{"num_attention_heads": 2, "hidden_act": "tanh_gelu", "norm_eps": 1e-05, "parallel_block": false, "init_std_qkv": 0.0265, "init_std_up": 0.0265, "learning_rate": 0.0031, "max_grad_norm": 1.0, "warmup_steps": 200, "final_lr_fraction": 0.05, "doc_mask": true, "dataset": "wikipedia_en"}
Each number is 500 + 25 x the weight over its row's rms, rounded and kept within 0 to 999. Layers, rows and columns count from 0. Numbers have three digits each. The size before them is the row's rms in percent of the matrix's.

# layer 3 attention query, 256x256, rms 0.0747, rows 218-255, columns 128-255
104:468502538522501522498503480488521482432514530533495529482494470495517551493519531519516499561482477536548536503511486498524550442506517507493477467508495487516470471495501494491517515505483523497508455484482485457502485519501483522481509517488487562512496532461483464457518528535495477470509502502565444492502482540529493531443479542507462496505489521526493515492474537503479502485490
099:497464495484497468511493472544489511524531505473498512478504541493492504532463506493495502475493507477489466512519496514435520504466481502516499501516489477473523465497505512518500515505523506521521506502523484542509461500498492490496523508511521493502514489453496504496544478456504503520554523532439516545490494508478530460529518539493560482518486429557498487523474497493477545582493
104:477499496519510522474480497539486502501534474500510510514463505529505466512508481512514477512507506519476522546514523504510542535498525470483508506505494495480513466483498544535514516483488508449487523503445458473514547516534545502503490485458537500483451470517525486492491482511513494498492489460459517488469516500489498541451485515489468466537503480446542481503549433511492534516484
105:461508497474517493491530519502497524489507461548517454545431509489488511499511490466493513496512507494486543547452514486490472518475500467542526528531520471499504512502512518493521542548559521432468454514519462486510498457496543475526511489506514524424452486504480458513482484495472526504505504480476510486466509513450489501544502486487483500497461506514492476477520493504513435503525
119:533504512493500489496544547454482444500560512506484521521523512484528458494477524499473498493507537465519489494465518480494478504484490503519540470491494489511507520537493491517499500520471506513502538510487522480511496450526502475482505528497512474515524530524524494495449503478497508534490499519498512532478508465473506519483457479502534540524534484502458497505490511489519480487470
107:522469466545483504529476530490534484494511495506499565461450458502520501491509547505530546534456453489497531499519516527518516483487545460564559481512462521516491483518470508490499499504508489533501503487492506503483505536495504472493508491511522511494466470504485503479558483487462480496478462459536496501494497487487484522482452467457511495518518489507492526528521467497519522528472
113:482486480521473545475484520471516443474475519524534485540519495529524493468516520524465500528505501497515507488500493502505503478502504501530520473492505510510545540551479527506478535503497518457507522438472487503437503504499535492486505450477516531528476494527538516537499536493502462489473464471520462486565485520519492490438570507499516488531509509552510496525499516513491490476542
105:520503490491465505509508482479509440465495531467490501506517519521472501487484580507501471448533496548526532484498511493503521507505496527484522506507472476526493506495497458493506523478477463521477525501531530501438501551475535526516544499513482486527467533519515464538486520515493474526532530502492535500519507480540514487499514440539495490506447493520439501507491484519519541522534
116:530494458517502526509487480485479494531496470482452533532509542490500501469473505490488504513475484524448513524515507492527502482481523519510514513541495489487499468499487499462454510478483545504488527492498502514532483457516480459541559504464496504487522545517548473507507469501473486543498468542513480512488508484490483488554518498499526568491498516515520520518484480467456547525511
117:493463466506456443478519527525489529460511541507521525485487474508502522526484504507499459513472517470472524513541475483488475503475501465510504524487489517546515468500526486549527458472499461458510479506468504446507515498502458443490514477520532527519511494453495498500515513509470520496497448484492474523493496527456516516495428517490522493491513496506535457463508511477509527485476
102:495498515483513520502499466454498521458511485458477496485483484484535468498494498557421475495516466484452460501526524501499532501487506509508540506501555505478517472496514485501464493525503512500500535494470498485540484464526532512526518468505472545495499499515545471466466515519487535517491533470521500533507492530497521466435541494519484526468517508493479514519475554488491530478517
112:500492512485491484487497502527501528557494515511535481490478453481490510490519479508494523508447498510514498539524540498453489530509496523540522505490504503518510502514515511552535531537458462472510466462491499480478503445500473504469522492508482481492503485460447494532509504526505502479509521501536504509510445495475509508503501559484463477506488539531498521456461507503525476522493
122:468467516504496526465431516412502532509476483522516458507525440491507522491507524504490495518512512490492469496499481499507496512534484525483512484479514526492503491500503524550528553513514507492467490503524538490500487510523500484470522518472486532474506533464468507522478486503496478464523512508554499504530471505538479511530506482517552529525508494490481502491496542508503482521500
098:486548453456483527468464489521496480554491529516495488497527505474514516465508524498465499512471522530514531534453513513520492505509474519476497521516534508492451453557527511492498486492484513492484505504491524477485525449549503509482510491462483530497497526496497524533507507517522495521496502517472478500491516464481460507560552505525509474541450515489527477500487540480502519527499
114:493493500496486503504508526483490513477493484495549471496499489494506494524519503456504556509467560529501469474486521500487454542513484456495505482518478501488500531501505522503525526498531454528465464487485536501502528515451477505487497507507475534496470526513507495488515499463544504500532485454458527490486555535502495453558470479478526509539520467504492531508523451528509532482498
107:510481502513522493493485489454486464470489497513472494452476522517526488488520480502474489534507498471461521485486494546517498511492523484525467474535501536493467515453492551497466478507483501535543507490477470515435512472547463519530498497490527468526530492474503558492484498513500529478503527498526498543470539450500497469492511499467533499490490483525495497506483535490438577477506
099:481463483512555507503517475509485523457512496564502483476443494537526506510486500525458470526555526518508522488494499551505476486481507500465537518509479540487522498509479504516514524468529561469498488499476517479477506505504532510502499512516505530524464515513516479548499476489494459503479501454487515511504500518507509523456521523531476452515502455501471553513466472497505476489507
100:507543537500499546531476515491491523492508481522459456548540502524528543472478455528507469503496472485480492527501503466530508514483551451516527472528469499519536524498477507482535499501465538498517487476496477481547487503520546466513522532477509478499470523532521478496508455549478495485480497514549525516491478471512483499467561511502491516521486490470474458463521469538498490485505
112:483534515496520503498510480529489537515513497533521478514494501492549474520525497515500470434505473484517490477523506504463556501478508518493478499497527514521525483506509512502538526451521510483526517503427479491543509516492522517478509481488456483521527479493527481445501528502511533528478530497508465487533491516488453489514466476481499490523519431465479527556519457507490536519469
102:503506467505514505492552500482468484494485485508467507522486566462548493513482480458504513492504540489491489462506501519490481494484510465505528494514499531481547513485477500485501490493502510471516479477513462511508558501509451522532537502486490501562503519547526555480454463472455516514493504430485466532529466494501482473504500510552529510508477455489465473493492512498477452504510
111:487534536516523485471454482494511533483516491499554507508529491469508459518501503487506514484512491529473502538503502495484518485472494525503516543512505472506516556503510489509486547492480512462487519508527513560517470486487556476472546472486438508452493503525496505486505469498537470530487480494526484523530489505507516515482520511538511479447551515502470512502501486496552487529491
104:488536501491532523482450479533469491526515489423509514509475516463506544508479529499485487462537528498503505513520495482518523497488510465516523481515535505464539472477494485502535497531519494455520491459497502523485533490504502513517524500504501505548534519505505528483495476474441532521499547472502501531444464482482513486456537532531487513515464495478433461523446511472487477494537
108:522488522493501519503478465500523510498519490505512489502498535469522481478468496548479459464513521481485490519540456473515576453443493525487509561535487529448483557500512514494490493529474511504544518488487483522527516486521535478503512548465495516527481473509523535508484504465534511509504464511479537492476580515480510507488523501507457482518511499512495500510496479480537510544495
124:544499508469479524525452488498503519490537556460494489524493521516483529437467542502519506467488542496492480499504485459489468488475483510545479475490475469492483511459500520535495501513503512512507538487514518508506513517451499496508474503518492533498475505540533535556485530471503473447470525484467537467489502496532481508503541502485545474465490498515513496544523463500463561505506
120:464531481489480550500495528494483483492494523500492475499523483495515493560525503497434502515533539559517503516504484477491510552473461519485520451475522499476498475471512493505485518500502521525465480481533516524466533524500515465515502460485465517455483507499465513507553491488514465513510467489453531504485513427510524538515476509503528503489487542479490499442518497492507503447534
115:511477499497499497519504497501532506502487534513502497511459508549498499469484520469518505500490484479479499509502503508533533493521468501512462481506494467508465530451543491463544467509528530498498497511510480493492487499464528524488524538498506506502500463504491548517452517480501517497521455485529507489505488515466494514447529482489489515500498496521483474539467500440523508470532
111:488494487510513498492492503466505498486505527487468465490523475518550461555495519480512521518501528475538483504461492499526471466444459472481508477501515481522462513534503529487524503512486505511501493472534479503544508496510502497522472469522492534455525475536495516493541507462493501523509510501510484484543491478502511517511494502481505470469531488510521532473516526497492469477518
112:480498497501471519515555493471475496450466479520500505488439527545495506513458470461469520520464488546486534511462490499491467524519514518541552496502481513516514509530525496510489517487538478518507498510515485530483500493494495482539533505489538479524490521526477519505517495496478511505546443492512523513442478528473476479558487511505547524501503499508456509496489485500493520475505
110:507507444503491559512520487479483502489457459519510479497472470507446487519537493520457511569487543503511518510493499501512519448488501459502555517544453508514476482512466480486508525464527511514489491471473513454500516538477489512518529515500504496509466474496514474511524491477473485513498497479479530509507503496536470466496537478522490482517517493506525537430476470462515465501519
095:486499517503516489487503507492488514490496504482521490515477479532508471500552447523485518496545498475497464494505508453535477568499486485499523493502477502421502539461488540506497468487495498517477565493489529521520488480511508444504480474526458494484539496528495517490480517491528527506516499507477469514525510503505497489461500485469478498487560521496471484498589451528465553467519
107:483457442479535507499511524504485576445500488512520484470483524551482493483515461476495517502510495491488493519484488522522504532466474515484497483523490516479515527488523559439527508506542534481476511482478542475520513545492491489515511512540541510482490516480484472582509474493452490490482557538473485491504448497509514458497528517509494491500531513517513535521529479484502524502502
110:468500511518468540513481506493518517469515459488537485530470495476474521438521513507470557503509486528513539492487478543526513476554466498458456501509480448466493497525458540504507487474521494497515523504503535527496498556490556500508492541524493493480491465501527490474487499482536486522507495468532483466452527525502497484490510481495483471504539481513498517532534506508513545506473
109:481476544493490496521485503520467562506492490490506457502528450496492530505542447473519547497488523482495465502489480519472515482494435490497530529511501480500495540484517490494565479480456494530529500475485532525522530515519504495486487524544505501491512430508499480513516498465493518477545572550514480503508484540477468487527513479512481483526454475462525478528489489496523507476498
095:519506503506519507483524504532482462504512482464489522517498547485533496513485522489508579534508538501506518500543489459467504500509469498517511496518481503495489514493490551485486481500483535521533531496496497488525509509554470498483545465488471476506531489478456455500528498491459504513478474522481453539494510478494471495487548515482505518510501537479531485478503528467469473512502
115:536483511518486523511552493539525500542513460493503511513500525488565487500532500514503500484509520500495544493498490499462528498496486527443488498549500479472466479523494513520504468477449483526493523496503503494528478496513513476473503493523479560461523492508471485520514520489476453533514485473517497523496486475506481524490485527547436535510462481488505499494494528497500442482543
110:497513468488491512490508467504498518518493488471484509525494484518465521501499497482480503527530475556490512476524489447532525537529461513530514530505525505499485499512508491521486483505478491488521491531542492539531439525504469508490480539487509489480445511514461517483488514482520505506507500474503539547472535494514515490489534498501497485463475502513475455486510488508566507556491
119:492483454531435469510502498528499513513470505510483481533487483517476487503481544527461521472476515517498525521456512484504491521477490461537461507491523513539452553509522482470523497498502448485518501483491507455469506472503514505468508505544471450508475473520511505516462507492514542526513489462488497509499521501450572490502496470499494464572528498513492550482490504445549506488480
099:527487529541485512507495516458546503481492484510523519512469469547533510479526455529513508535494472466481506449481496535500513474502528513511527501475489518497494527510517515538507503482500521534485535504466505524505463483507504492495458461522521505504520442533455528519516527496458486499502492505486514526497460484467528511446506503505498517505466437502507495497502479457510537434516